{
  "n_layer": 13,
  "d_model": 256,
  "n_head": 4,
  "n_kv_head": 2,
  "d_mlp": 512,
  "vocab_size": 6228,
  "activation": "swiglu",
  "bias": "qkv",
  "tie_embeddings": true,
  "parallel_block": false,
  "init_std_o": 0.0,
  "init_std_up": 0.0249,
  "lr": 0.00238,
  "seq_len": 256,
  "steps": 7416
}
Each number is 128 + 32 x the weight over its row's rms, rounded and kept within 0 to 255. Layers, rows and columns count from 0. Numbers have three digits each. The size before them is the row's rms in percent of the matrix's.

# layer 10 MLP gate, 512x256, rms 0.159, rows 350-458, columns 128-255
087:178099179128166109126122100170100177103104120142182049122098130174167087142124106120066126174075139162065109125120190136100129128132093124140089128092113107172129128089148164118165085181163107169080086147108126168152153160188082086113111173162130097064061157091098055080162077166147091122080155101145133061096118144125091198141097118112159106147155114122067163129093153147191132110104
095:111075043153094191134130055105123093106099062150136125148146144138100143146159118138127142143068166175095078181121095069150138133157112145147102087114118118023132127173133111133119106170105116125081123140173144137145147149135090136119129173184126156155170109109119188103100127097142163141131096113151100157117061150102126084118136142105194129076153136121093197185144149104149101136079
102:149126102104154194096168111120127140162097130193102197103114174064111132135124095134151142145186131113088073065079166141131166183149189148071101120106152154157167125157074131159153102149119157170094104152103070092107104084179103120156116187082114129125123109196104181188123137171126133118157055126111127092142125139155165140141104150138147168174075109138131118124111131069086109140123
102:143170115083151163150056115122061076065157141085121130145132127106100153174179151143139107090138142126067144112134175118151129108070147163175131141134151147150210141165130107131112127087129046096117054096111104130143103105176103093138173141163109146149141126104142144127127128156110087143095133123102174163127107106155136087153163144073169041111139130201143142168113137157185187097146
098:102078152127130146135151139116137164051103142151023149137124123144148156125168144138134089114136134131120127121101158181165096094104104138155096113127133106099176109147123103114112096138190165156150133151104164146077140107091142157147145171117120072092097168136082157086148132122156083075168144109118087090145082108106120102097146124107170096162111101128059172145137157116144120108154
108:090150127134124091153180137112143085183169159075162122090158102118126107115155091105134124114136145157153093136109110103106174128100120189122189183181093114111137098136171120171131143115092177069103111149173087129134145119121104172145045148171153149153126119124107107117148159114113101157125086080138086127155146125115125085116063124098205114131166157101167151153145120109104159150161
104:135127142118114080149161117161103121124130098115094114102182139087139167162066126194112115082104110107141122148102188133172100119124128117150042164110102128103143173119150124130143150099116108146136146046138147124100094147148204169142127098140160169171131136127139131145144115075168117167110152120164162170150151100137173142145166158136142052133164133082167048120086133073154160185162
103:115177132115127136049065128046179120169133171127102124154125161171111107093138109106165149121114133115120185112056105155135112160120196153111134135144167127139146149093137107126123109098163102131139189114096122161170148130123121059131130082091133138181153095186134095155088130118164100111135133075073150110145119126204158091144107154097138127108116168164190107109127139121153193094158
098:122114133118144149110126100063150176139076146128170110144132098180101092120123087110175132179175146089160140115128153143134097138097121166087165070177116133166157133158142138175163120166090101165155139154147139099154206087159120157125110166189100099087126122125051097156188147125133133109147093148074148147161125104178119085124117166110158144103134148139143108112110144101143161091134
100:172161135105138115121169132129170126119120130149166108099120173136085091112153111127094111136144160196166091145184198135117186172142117126090214164087121165123111076134169165200170083109120122099089091123117169088145136142140092112065142144099097079044102150164123148137116139077123049127138165127118076178144120112151168156078114151168148054134132117123088115117146095200149157064104
101:133103123189119121109105175102113095086214051127102095182109122153143097060096147177151136086050134085105160127141112147156100120103126105141119123141147148139180146087158136113125154159181131185145119110174157102100096075080141152148064085102106105112206092149107140161137158139172173151110108141128143083116077121141104122116086136122177177120119127178153138186163129135099164170108
101:100143128135116173191150154124061171136131175117128146081124141097165072185112131111108137119180067150086134136110127076160128191137079158150063142071118123169165120095150108052180152148100129071148080100098143144057125087140129181169093153107166090182162148127090169143156109150112111082141160142196173070120119093099149100172121100140177171089123094114114135115156136062147181162113
099:124155143134132147105131063111118126155147131118128073124116141110097118127185143131169092087086146118106115129137102159109134131103136088141097120096122089075106117082180202117135148109122115171157185148161161101094078109186112197146157108144093098176108127094103188160116105099107133183128141101182074173078134119128142081137156130152158195132136156064133154098134129135108163148178
097:156153197132116096187110156110140182098103159198110098160134158111103108088085132123114112151091125131120132100095121137116101092124166230115098120135145130155125166210157130110101169110143102144133157096126117130102078134090143069153112110151175148130105128108091145180094127126158088109172118183163102102145189093152096108153152165151133126104138098135087161118109168132142155072130
099:152181183101114105102142136112191122075152171135170177126135109149159142126095145134174102082103094161122149132124120134167121123114127169115195116111107137110124125183140100116102116063114126080175140140111138098089113111113079178143096128102149195104183118148147099195124141142115064136112078150098161124107124151174146134096138134162173128143127101124117123137135096109117199114100
102:105132058159134064153084103171123161191101124113147134118109114163096152145134202111138104109141125138065165126115133156123130136170126129150180152123117163134092139153172101108128131080160161166097121114146145155139161149127176165109094094138161101119101121103178159072194133140101122120067133121083085130130108098122167091186180114117160174148157149072112127163152124134129158105082
099:161103148117123095101144177163136160097122142156124088070147108137091100149140072141147103195103069116104078104134143147093160149100115129152118128105142086148117154149134132163180088118153106143115139070159127110142061093163132179114101189099097079141150069104141144112122126167101126106146168133174094120141151148130145063142155175145138115100136134122148136072124121112057092071131
104:123188126083119095118090167097161122171119106107144087138166103112092108090143116166152067084129150163143121177209100139100109118150139123146034106085137129176099081066105184188164163139184074103088089124134133098154068096097177100132097094176175173121162176076149143058138118083129129128120143133092126100112136118128186121168183156166162160108127121154144114182050099092132122108097
106:157120163169105082072187088144090074119148096112113096145156112126155096055138123146156170111104121143145091138151136163159130168119189137120143170159149015116165194123151060093116105115181053142144156147113081143117145180147104154150137134111115148108128165140128111093164119107117115151148093108117099118129098133106110166079152123129165124142150111097129162156140145165073102128106
098:106094130144131076085103191136142094136106095159128144198138101060079119149102197107100122134146114120125093154116088151138113156146155114108075157134134144127204079097152171136179131161131150136119134146160111157119145094134150109114103089127123107157086125057101119127114139111116167156138139085115186141153127084084130128138124128146158171088166167101152099174157172114157087177156
105:191111103123103132102092092028135207108108107129109150120099143168158133100109197123122122113145156130113141172167192113126079140077106138154138112123124206125124147124053107117115135124122112165125180156093076129097128070148113188140149108164126101114114089086146130168119097084141106119107165081105175181169056109156163130113166061162131142180206159156166189118094158142118140162123
100:095141130086092199143121174134148130146139137133141105158134116192113177149162166096104175114105121127109110136129081107126115165116117092125064098137135150146113140174169101085168169124216109097078157135116162140039094110085111111146182141154207140106163142116106119141119114123135167125091123121085099142109061164118091171104113149112151121101077113062167146178104106133165112117171
098:110077153109125158116184164166184121083111136119091130151112131079175100152138128185120156104146112140130139134125159156098126118120128151129151080188158123144094150177145158155106100149098139154141104133176117128146113194057103121098120119178189192186171122119138102133210106113084111153192151096153176100118132094122201094176111142173182193174136131137159128076053169148158120053137
104:160152128155072114116131125123168052102119146137148131126144111128203108149167108126062114093091064172142081113170104133113109216124178092138139134153088153071120136155122143180130080108152132095124106144115169093176127148169109059126121091131145108098145147147161206091141139150149086133080130062155117165057176151082142106123148056105130158156100142184152171093149147106122097200121
100:123142142134099107125112070124131068116146142130100137124169112125125142162167185165165088102105073102166119128180104135076049140146104098117104085101067113061140106131112155084103186149159148151145151103141172132210191104074096149112150132138099102084123138112131132176145079103115185149135170166123091150115143136118113083168138166127124109141125142186145091131132109093124139175166
101:163166144110100163098091128158134119120154099112109164154201181175206119116178081134171131099121108185182080141105099158125138099053125120130129125156086138132132153145152130162123168170111158136121105099101105121132089208125154107167101152111142188098130136103101142138179151134157114168046126124138131134110138093185148105123086047141162132167119112047128102135154112134106139157084
098:105111102108196082130086152139113122094125144146170124127138142105110134141138152120117095119119059131185112122111083151123198075049074173135134192137176149191137150105142084101113170124104155136148118130129161109122116182085186175080096161151107122171082141201156114098154107145144139042148136109110111207111091192076149126134134108115170155131077094109170125077137149155100110150147
094:156151179170112086160178109112119130094081164103153089085104105148079102118191125132102141148135128089177077099111160076055123102071168137082168107114118159110084164159109149109098101182202115167148152120093087137126184172147113153141105084107145096136139174096193093123099152147169112152145157196110093123148132161147132182149140029085126098116163094152141120133086095135092176070106
103:132090135101097128127144117149151115114138171148153071109155088173123169137097127155148145118127151110120187152140152000112119086116098088125136155116153161144120147111142137135107178116137177125172136115146151107122176093130150134098125133123129141064154128048114172161130118150157124089092107127098208173102191094091124137127149104175173091187143164135091134124104170112100133130097
102:103113171150076094148122074138135097153126158106128129152164157124132124088074098111101123149188135120161145093144188110099184101066135113178145165154102069090150081157176132094100094118188117123158124111151139170151147130093076084148127142146108114184120133156158158106132155127155111086150142156158097186138162170112153137124099176190192121105130127154141130129145135097134126170155
101:078128145100087140196087133131135103152115137160081097099149101165056081050091135104147122185137143078104113183116189102149168149132168139143114140109066143128164116115142114191096094090186144103172087124085129109124117133104124068152148119148124078156134135120129088150075170121128118184127140152134071080149125086096093194146157136117112101154145176111142141201123122128093124156164
100:183104099123138112185077075084128146071134078104128139110132119085063099087089123100127133179164133161118110115140112155121122151119137147205163098137145181124134113086176125141137113157130124080070116133157137116122139131083178118136128169124158151102107125144083129191106109143150138103112069135126106146167138157103163112120183170127125110132148075117070197118135153098090159114109
105:144097170121131099192162134100175125129114110144130116157125078159109172174155087182097153123114100115120185120152114128152186099104091058169114124115165164115143138151063125058115119162125111134128148155142105107131110139131129171189083127062176145129096108178169129154112148089174170123144110085127075126151128148193097141119109102162240140160167057141127125136121118093144159116160
103:134123145125106119096130131110127142128110198109097121094181130179108128130084153174161145113124081148104106121110156135206129123098093103093125144180104143196041133162101158099144120107146120155169150116065117142120164148082113172128111124145111098167074169131119166156118151118156148151121117097143188137109102126120160148074223095169171187151101154163088151117148113112141099130124
106:113095125110135115161082170106129145139139159133102225139083143107106113125179091093092133138164144121142133059077106160129116139096090140095111059120139144162127093162119135100143148162148095161121112173103137128120103069144138165091134121125062148069131200097152191112142100110158155140128074111103111113164146084146132101087136132146224195121165179151132179131130166171082056241131
099:124154122173167169176133051128103100130154119100135132164099098125156066159081128131086116113042103121089091189155125135080085142041149123086186113125127102117127104168086118129126130080185141080171130068102108147111124121126146152102107210174155093207144155153171120149128172120099129134142162153126100158176119132150151131145125152099166159105140122105091111161140095100049125097124
101:112100119113128162103118136121124150041169124105177045170133121114126159164095127128091174102158091101072122135141112143096093124077128130105198141139092122139132100127177150089118126143164102073165121143119045145138120154164126101112114114101193071183124114132110105104169177147084203072124129089129110129103124139133144108176156136128153101119222126153139149088139093122134149103150
104:122133094123102124126115113159195099194073134193139117140170163126139101085100123143115124133116128143127076091119092157076129119079065154085110120104117125116168140118142105071152091109127113138086113143121139119141084076121129101150091165148119145129132127111176095162104105163137149132132181100074121147105137106112072131153132122101197164203178072108099118067096129139158123127120
102:141108150128123128129146101099140074082075156153175129078086089137116146111189089111111085148171124186135116133142091178124156145143199130133117147184108092084131196185187106133139076107114136098180107084126114141199100170081101072120093099125127094159170096113157159095146087113110144115119155094112131103085131116157148079128130107148184130112118088100104148147086133076170151138100
096:085119146115093138145107083128116214087200109162099105103150094136144121188118123101130088073140153098089102115134126114092136117090129076161135141098103053147130126094109090190120129100050135134178122139122139218106151124096115133126111139114136156067143175138101176133111135164125160111156138098170076158126190179132114109182191131151159118152069132108165186133179105065076115100112
101:105150160090049114146080146065171154176176175091115202139138171133193089102133124189115169115130110170090081128133159103136121165157079156163105106104113176166160108087137136157145080149130134123111142242125180087072172148121173102063123104126140108136093150191138139117160128123195091125136131135103116098163126129147096101114176099166167149148105142155113084127113164100167155086109
104:098136163163125189109093119132082116153185121061098124123092084149143124088079078151161083139127103105143081149187093149117123139100122137071112167145131101113174172088151112100143158078100137104125161154122174092087109126101126102113071145106147155124124171079160165134128077101181146107087128119182077084149175124112093166087092115097110115143130151101127147173144121098104153075077
094:112188143167087112120104162157181108135176112145088179206172113164114150079141119136195152140161125167136112099151125144157125151098095099116138150132138171115091132129145101149169082096175145169147131175086103124098144137155094122102149184193137142138147115100142156146140177182134155179151125178113154136122107137085119092108095157128156118177121105084089129108154106128156123144134
094:117178111097118115147155111122093148145139086165141141146130207090119072074173146089110138142162145139122175063146087146147117128147077133123085153137111109085163172127161116122145107111101199116104134071149141110096130113128071142182149079177173140118182120121195101190134126103057179169126110097172124153074153137112172105111177147139125137151071064070122126129113163153172148055130
111:129122160043100151092124161119094145128154160148092107141094136064071129155037130153130105147157181112136114127148121141144127130135133165119146102180141139112101069116105102112183150108153098152087146111142114132100175148185099086150110110128117123102156187163135065114169059145122071168155058109117115162199113133119108109139159116105165108154154093103127121200068130123153140147112
100:140159113111200131112099117152149066128161113150062132094158080086180071128135132112137082130118079118156132080088118136151131161147138223109114131150081065162160137128114109121140142164109188119082171173148099100159131146203162186077098190151098144137149164169203113157074126100147097154112122206131137100143094108141118116163136177140158126114155128156171078078158175142148124139131
104:128168188089113114170102131157126133170094139124141148188118138099156152079063107131118165116111158175104135110199193147143154129100092138119123139111098203222116146106146075128128113117171140147097148073128104068152079143132127138110136114147147181167117101176111132120138146143198062161141150113132095139164165109134139144101118177106112163107170111115116081142152127109195153154153
097:127138118137114119103207158143129099086128148166143095137070119148126115121128160135107100137095165093063095097115110106155119098070111096123107077174150092170143121106140112095148124115172130116187142123073137158130155111089113112142090167106146139148179110130106063137126116143151132069122070152188172134170142137138078122121126113106125082173141064095106126142106133148117131135087
100:165122166151080111127139114138127148126111160153132157137126094138160157137200112144100134149097094176180152216101184133130106170077161108151138101145110144131108124098165160156050134113095135141160025101162117106127110119127149138120103125135130034093131147149124120077119118102152153143153121109057122170142150184093121063104155130207107123087134110085120127064145125183140099134116
099:098134163135072095099143147111123137132143127169146089139176123097080077132161052206136142160213125183177144146124074129102128154177144116152145110167119103108153096130124109138098157140067159089105193117151143084174108168069083108162147104187144113128150093191175183100098120151092049072100140173145076138191106118070182140110182106124153157174126137126171115184081142143077122178095
105:130124121115054102109138186120177101115068088146089060120162154145104143098169137131174143105098171148122129160151150095139097144120085125172190095152162146166127133124155087165030151111153073114133108126090169136117130103152169124130092118153158100121109052085120095102149172145125121104153131154092210082093108138092185151094088137092074124154081115111126117096089136098139100099158
105:175111153141144109103129134056129130164118101175136134155209132081112129159169125147113151143113118169139148142098098169091123057099136188135061215127080070153117121078161109116152134129093135130146136115157085098135128108106103145142137113122166054149096140108160110122132136138102121083087209137111090184161074131162154096208122094180182132107126087113142129111082141125148164146101
103:171109110145106172142104148148112122117061152126098166076156162194053141068117145131068163135127191150145042101187102076108180137125164099176141148121118154143084110093079176132103105178082138117089137157105135145134097090113144118136153137192103090136131112051059156140142100170146101135109165114077074089132128140090143149097120092204151190159152181133117132132135095085124064137147
106:112109124128106135119153129092086131091072102142102135110170112098146118079083124122088077111141154136084122136139106085162083073140174129116145135170152133137165141114124127080107123125101123108134130145144144124183146159153088136084144179076177130146122108130152117058205174103047083111123155100139151112103181101187129072122152094169127151127153145145103157110169125190082060126144
096:096199104159147122123092098129089108148135157147058156108111051107144168100122179131193137097089159143123094070108125103152147153104172099151076108141118137176131128124134144095095102130064158090170070117043086176141138092073172120182058089197148078162134088169121129074182164122149134089119133135073176130148146194139119119167185080152124126078184172124104137144164128098134160128186
102:168122117136163159106071107113164086152150153104122185084107139146121088137132056097117100129094082121115141095143123130142097207065160141149079077117048124164128156129181132135119110082113059099140127114175137093084099137148060179161100177104186097143156165132139139197180130095156114171076212156160145127194096171097142098116149144069147111138158183171114065107117147137139158087186
095:119156127128116152071108136096174056128117164181088160114134144119182141152153193120180176148117097126148156107136107151150202147160101134152168162138117104145150055103125176099147075143149190087151105134146134119157157103037118182107126102153141138170175121144180096169124097113138120138104096102120168105115125122109158151076125165107116125127148138110108105138155115065134136172167
103:119161121114156110128133113157106128118096148181130170117149135095117100077076170124123112145171110142110123144110079120136130079115192173124170115134138142146194159142133121155100146124150117097153164091126107153133141189147120144109110135166151080068155124140111167145150108184127137116134087082160069128089115109113062146143142158106171127110079145136112088132097143089071053158126
098:169072138141122082101109152102025134113126073194075119094127120139167078180156208137137117113113168085100121061172095114149197154153167192203096107174085149154097153143132121099085134123099150128150129095155125165162115139102134099102166111168167107149123070046114069088145164153132159093117132107110143121068184095120144115125030132120158165119109178123111097142093154099091130094109
105:110139127064088214142119103144155154141118128127131074126100134153131117158213093082125068109129156111119169161065116159140151114120107159143137072155089129090168131088114154122093129133128098147155147150156139150075187121155172112130164221126148098171111131125129122138072123145093060140123129101153149111151187099124123118165105108135141162115173146149120143149208133067097116121162
100:091126106153110129154101122124112183192090054132139175094168114169183102144133077178160085144175146134171075153103061053144169146078164150160145132110077151153136099132158111135149149047155133144129131125123140140121150111150090160130121132114083135154126111185141119141130104126116105162080155092132133183115178126136082111107048083134187101143084167092153103073122141194102176099082
099:129200199108083110124096139134152158136157126123131109185149113092159115072099099064057105111125106176115086157135167137170155121143133157138138131118101132138106134145098131123106182099183126096120046129117184116136168136089175106210112150147149070133154099098122097147091112122098152160098187111124066153152131175128093154129098096073118144100168113126126113140115127113128111131061
101:065096149139138142103085123119158056084138174149155150099100148107103154176158122144121136100146147158187098120114130151139064145152112160184115130141101115064107130100134110165109173181133080128083133157130143122115171153113137155047160149109113167176159085104103127185210126087150109082134116119101169117172123137169118067079057110172166176143157125152100091150121133116132108095144
099:103165145104115087097128079131181148116069120102071167130164135042076143121132137131160134102120104134136144182148165158188141097150137126127169111169148154143190151119107179156095188098147102138105179117106090120158113156162136135160141137149130071060137091116094131174160170096150139178078135155106157186152145174099147060081167105063139136127142060163160094093104111140114139117133
100:082173147130080120127085087100111138098114195172109141101131126096141148173132140121151073165078097145176171130212123125141134161081154177120075106139217138120109112130139090134111090129078127157103133152084126138085152100148109113099144176104190132163182130102116142101095115137115161118088104109093132108130099144153059088173091137136136110184195196113141075138185087103194146173096
104:155129125106081158172099127127185138084055145182074107122155186074123131040131119095145173127102103178107168163177105174145107146087140144192108127176116165151168130140154175142171174165108165116124186143115147063152148112094179110149155153122127094145148132184109146112109101121124148140170099157138110153123128134162096055145104131149187148086108161160090110078186131133120128150102
100:165151173110152063087085123150133085121109139137109143150105087077137156111093138192154069068107114140139072117147094098187094112163127215136156127127109112111112118028161091173106154132242136184124100132076169208166146132142170077116086142132075067100150138209102115132080094130108105125108143168135112098121094143128119131126164142117124087114118128146111088106184167091145153177118
112:127131154136054075174113132163131165141153137151195119101120103107149106120084095153144112113182197146117138122163108162155143094150127144183174133160158144140103144111122132146185130158124033137117144166070146114128130117220129137138107125132055109118148117085075093096109068162106180169127116171081083155131107078084134120076136119108153122127145147171091000129124091127188108135170
099:131102155188124120123085117125149166106084159151115149131091161066184144145083182192164122126123076158084136155153159118150119095137101157135118106092189165111098091092119167158096139069157116120104111147095123138118110080105109090118175113129191122156110182121140153074098116183137142101140105108113204124187129130141102167125128108132118092174138140084132135050109188114129135154119
099:181113183109137083127141110177112129121122088162091197097081117135136122096096156127109080138140097095103145075109117111130115093129143176111117141115098079107124122061166093172121185105119085165202134147109138218146178135117139157188176132136087162151105106111170162096086114081171136117174131136100108113155074130167118158155150082200110151067148140160139111163112175127143162052135
101:113134099143142031088121158063148153142121103104145082140151105153128099115094176102112150214149106164147107142132135165140127141119177184156081109111146129077128066150182140165148180146171097171156101170128117103111124057142145135129108118138195146076140100129146151110119131047201143135168117098086167124135144140162177123131129124109186112145088131095125124171124057102121102119141
101:141145080121118161208091124100217111140130133154131114112138119128129117165120154175108186125111101135120140189153045086146123135096120135144138130116147142121082160130093145141124086133149231101101145121130174124128136100103082157144149166139111154177064146128208107150113161098146126152073100055085112123160115106171142151107075138088158155161176165144093130128132132153151128107122
101:123121163130179141145142151137146139161180082134123150119098141124139150104179150201172169127161123107130146057056104135175157065146116142113170150181107184134087169201129179115132181092168189126128155136110095122155144079187107208149067086141104184131104144131107120102096091041116157093140104154109132106068129078075187132142114148127169117180138159140161125133103188145117164134116
099:119112084131141117170101095150108108158076161164076121183133084069115137141157156082136152112116140145134179128169079116164109117136086180150162159146157113124123134080114106126108172176115119140080152155083135123133174092138086175108105090174102192188081078100185165151118140088083098087119118082110156149158103159130136147177126125115135188191088125105109119149116124081107119147180
100:155151104181117110083184136062185129152183120122144197146049134142142090169166126114102091031108154158104106157146088148140102084138105095184144097136100150117169115124089088112129075151142108125140142155155132165121114168161141154155139146160157140158113197096141097149069094084085159217114149143051137137168163122120166115087142142132143109101069157143111138145118056100084163106131
097:147044116132136213144092156125118135154116100127085154186107139104075120147177142102124168141137071141141132105132111163172124140187143139180077128147126132095023112136106141153119166091171123118170084151058127130122083126181183133190106090121134157108180079108062176104093106114150150168089170103115181082164104172072100121125087140151139154129084176153116085085083179079101149141086
098:155130056177140133116102111160160095104066123074154145160096112163156136157131173112157113141146074096123093100097137117136123101138108142157146069114159121155170107083088179130179159120075133143128172092099116110158154122140088150095073139138129083169177147143155150158110148157095107132108151118077118122116091054117125083136120169154177190147108135107157171150163138140146103136116
094:150130143171104126126153104139126113062167096141153128153088155117144077069155156103177139139111109108121130143143108179181069107051096090131166131107133131138114172107122137129092131176177151095064208115148183174120154171152101151094157116140129139128099090120126151172104099125122085126090121152139110145176155167135139079141069099108135165072123151176061163132109137122172124200143
099:113184162138095124110105121094127121098095065148100068110082098103149119087128096160159124162130179144111073104136112169098070159134054152133124069135149089126140146125067112154131093135112107128093157158102163144128138108152138152106108193104146183111125107103159126082142137168127129077093054175074092166135156096125178121117115121100142106079101121133107172102159231161094153095112
098:165076064118152135136115133109207223174090163125159163128150155138139107169097151127139098161073107173097154188144116098093077167083090102109127149175118099131168091099154185133081137162147119108107119142105179104151155071136105128126151105102170109110101081138122139154120134108115161144109144111163089148106109122090132138150111101162152169102171165183115122125088158174130182183105
101:108127088074137102158162088143148091139119126106094134175109149093120110126072164177203091122102161127095157102103133118081148127118135128078170103132126122123124107120117096038154106142185132134143142134137181143137169121053129072134168164076104164165130123130166093134200074112093123088184136157103161133083178116138177197190138090103141136147088131084124154077117117105080170152194
098:069173127135156160140195193117120116120017178151180159120075084091149095185130129090119157114152157121092106090118154237102171085174142142088175108105058116103098140131130121114130096042116163115102124156109215145145141102134168146107132168111137111109168168112121120149086148145090062115150152085108119127095165161148159105125093132110122099156161130115086144160085119142122194142134
096:104162192102171113067130124135159177100103071116099124134110163158109095096123131131106121128106121177107070163127177129135135124097153150161135074102121160135137148122110034155113121118129149096155160156085065165160092126098150154099105175123125131171123149181166102135124110107146178130136097083112166087118126177147085096170156147046132163163115180123158148040122169194146116125125
095:142105135129157138136172090155087145122144144166110122121093128127053104154169178159121148050166060142098112106082104135178125131100156135188149137160165148088167165100165151118154151114135151120104165093157067132115109187175125145115131119118102071131182200118116137140134133131095125111086144145092099172098083132088134103128136124113126047108143123163108150095133087095139146165109
102:110089113139123090100106141165212137082139151155161117152175108129148092151124125189205146078102102162117128080184116127084146151154127140106109152192162153110083124156115160111136108157148098075134108119179130116083168168148108204170091191087102041111094111132164102170094146106112095107127109108143134095171118130194130149167117131186121156147109180082144135167138120078078113101132
101:123164142147121133112131117168105047158170101131175152128104126143134151144133124175146091091106155131173114134189157135096155149083183139141135117107185056145117165117113140105100104164158157106176111089152168161099164164167138137123109099235173124078088140136121150141123099091126138159193151106196153152165155110112184085181160116120175120141080115116134088096163186117151163137211
099:125103135143121139111130128124128165163071129149100160138118091127088135080099143092120114153136108144094156140091186073154144086141147190119091106108179090153135126152114119100162176146091107096153151118081153124191150058141198159093148100114127069131121135105161119163150214127131110103161153107100154082157162115142076123188173116123109116106150110104111173073161102106168126114148
101:134172096198118188122166102104125107109140136104101119147156152118097083096151201063122135133116120090114158134098224170110179110089152112108165131044131141109163180065180136156144106094167089129128152117076073156111129141145136096119051156141123121083111114154157135150156133076141126110093160121154128149178133086110116053141134139147141171175163167076221119129140142123132192114110
103:117134106109147089123160108160115154193120091146129125138111123100161174124137151118105123089104070093098172144136134072169214153076144162126149120142191168100117103168162120131056103142070150056153090161126165108103140112108159081135110105094027123140123118132139117117140143089087139188107037140076113104089141129147158158111101097104143155118147166105157185171174108172127130168103
097:148099054145159130102094176152135127085169165160164181143124110143128122161077124087112151124090102174046147148146127100171140161083170148076167143161141159084128158167145077120116139134128186084130086163128121100129156148098081155160158139108159113126130102152175124159142153095085100144104070113098157182118154117132158132099143170202139082150178145216115126135118103194087113073104
100:132099149185106118121148081145152205113073136141089125159153084184156080133112108100088128146155150127138063145182142088149129137083125130157091157092135134098145131142147161083047133113141131150127115062126125161168164163136116130095136148086177122081143166128063154146128150164157122098122153095089130119166188081086097146141125098153170068127107111066115174132141170125101075139140
097:176117102108141121137102183137131131103178173146135137116120119160138116124188091176116170092180131162080120159145186133180113143146120093107169152100078089120092142131112146184055160085074101128080048138135105061117149101113096148131125126130133161136134070085141111151141127086119136130093107134103101095162053119143073049161140110088141138142122107133174125100120135139166117155142
100:123095112076148145118152071124132108108143135140113199090134144092130158136106127091177058136161136155074162122088064120143086102117138095160097143141085119167117137163146160178062107085137136132139172096129161128147094132110080057139091135113170123126066109160102181151129107067085047142123119112136095142157168086155130160117108079200149066161255179108107148102110134145112146161072
101:082155146109168110059144152139171061153152157071086129121147092112100100086096135158109070076168111127130129114091124132112103114095142139148127167132134121171104190103223106084078160194135156121076114124124128147166094155162141119102049061137072069106188131131090132104202156104145118107141070130142126129151115111096132112156175170068113103137123176192170100135068116119134167105140
098:152066154117152162092079124151135133104122085129174119158076058100065133079106149171078119152101072118085055110144157074144188168111110100176080098136100093128144096149080143126151162127086158103141107156097152138138112157165143101088113173117119206111096133107129098183192116101123061134107122092072145083105060091148123096166091079101196103165137083142076134122200102136142144103067
094:136154136101104108147130065164117062089102144110192155150062120096135092130133130134118073107123098128110136197151100124142123071091139131111145090116146196179136076142118179149078195115112128123145109149136128162137116126211161136140129122096116154111120165149132171177124131149173099100112156153155084154128131133167136114085138093118135170118223082175175153139129043145126110134219
102:136153183117119174165125137099082108103126150123109130124094170167158110107126126116075091146145154129107140133156108131141107147069102175119176135102109165147128126134076168142087134128100109090105144079126086097148164184120101132065145186093149083127105142135122092149100124145087150047193123196123152134131095167150172097111084152146199147078160123112074126131075114157147169179179
091:086078191117136138121120120076123129130138169101150089107107100103108106092118114120139109087105120210080147097138105153061099124144082179112087094182115138128139114159153142116131087218147122168135147182116110179201149146143125136097152129224064156136143144077161106131189120098148070065133108093177112145157125177087157114131172162129167109157130113117122118103150166135139122180153
101:137209129137153094082119086125135126142117077148114114137129073127114144133107125080107156168132146125122126135083147171153149132042111138075067144115067060146161141112120169167171095092142054097166175132144118143115136171088136129149140164115111146131177130117112179152136124095200144154171145125181136122174115083165114163097124085132127106079122144125141113061145144097097105157171
096:098113130109153130099114166152140105155099102102111165187090117132047073213129099121144066158073132136071093065121190112155151079148139137168157130096126174140160168101144142130129100169071112175154190120099103126089105106133102076148080119164109113135148144171144130113091134107140145177122086111140196161097103111116122110089156047160128128082145122129136097142145134107087204036074
097:164154135102144105113160141135131168134134117139138143089126118131126171116098130142106122126125101137099121103120108143166135148098112161100133130136110133124120130153095149179098094068128173112179131104101119112135109134126128122158119077129121105218077134130154118116148097107151072167114114075153102093162126134056112118148216154104191109100104132168164154180084093119089105107051
098:148142114184108185154114173148140134087122101128111155140180156101161123133133192134117116122132185162130105150201154095162078101113155132080106130169132104131091158110104037053085173078131107159129054139139170120151113151106118187100117153127118152228086057116185124116153142089098098093162099109165106165156119133109104119116108153146198146168149188118092103170120110180100092106102
093:140176163111147080121146143066099127159096136120090043086150174119161116118140118159121124145086143114118133133106187147112144076219152116141104097141134102116150125131140166111116093039112115078184096087090123117088126107113117165119125098081151099119100137099090136138138140141101136141137094134163114157149128125042101095129157108137122063123125097097142165156083150132114132105146
096:172059126103126090171118142164157083173139116111182160096095095102116117182116153171150189211154097136091140086126100134116173096153087160085182093110175117131119139187144093115089156089151116074150151156105148191091096122083134096144138117176156172115125119109098109172095082111131126106093112204090116156151112100116161088059124146138140105154137115092100153184104145091151101115168
095:164165181140135071132170112063078133145088158127152073139106082076174085081130083136134157098097085121101178158199128172176074218130150172085110114108109110077120134102100155104106127051130129120123164135130142169133131097111160158138125093166094168135124109148143187124089148151153119133092114151125115064158100117154122056149144072159172161119143157099145082148135129122154123174135
098:122157172113119107139139113187101093111122084126129118110107127094077116153103139094173101129188137103110109089135157150196130164124128134162155090149162052188112084150162113162146132131083061098156116146118146119086142106100095114127148113125136207089133102080166104073096098084100121074149136142061123094168137080163096106095187119158156110131113173178175153101177134087141132106148
102:149125113111130150094126153176125115208106107034168084147128102197118135110146121123166045151128113160093120118132111151143097122134148121140135090138140135178122106087113092142129155160180115207107160133105082157095115161185167153107127067099146087160186177118136138138155188087098127179175176133145089104153116090134115170186113086119151122147137126154114091141095108068114089105132
105:156167146105070090148108118121189097064079127094098164129111141156055143142120186124102173134116166185121111167119109155167169170138137121155088149145147070136040130111134096121107098119154114146136121168104107141122168163108162109158107154205090112153153107170086149078137123117145158119118129125082100092107085120193127144144167086184140130150092093141209106156108069084121101115144
102:110100203186147117158150164152091090108137117095115055110095049066160132132079148130099130066148128141134099134092130134187160146117141123200100087084169123087056141162131157101148104117168140114139147118187072095129106135073132121136148109149128148209186097132206120138085072126125091153154120096101128097166098062103160096088066106158201103121141124143142147107124086123117067096151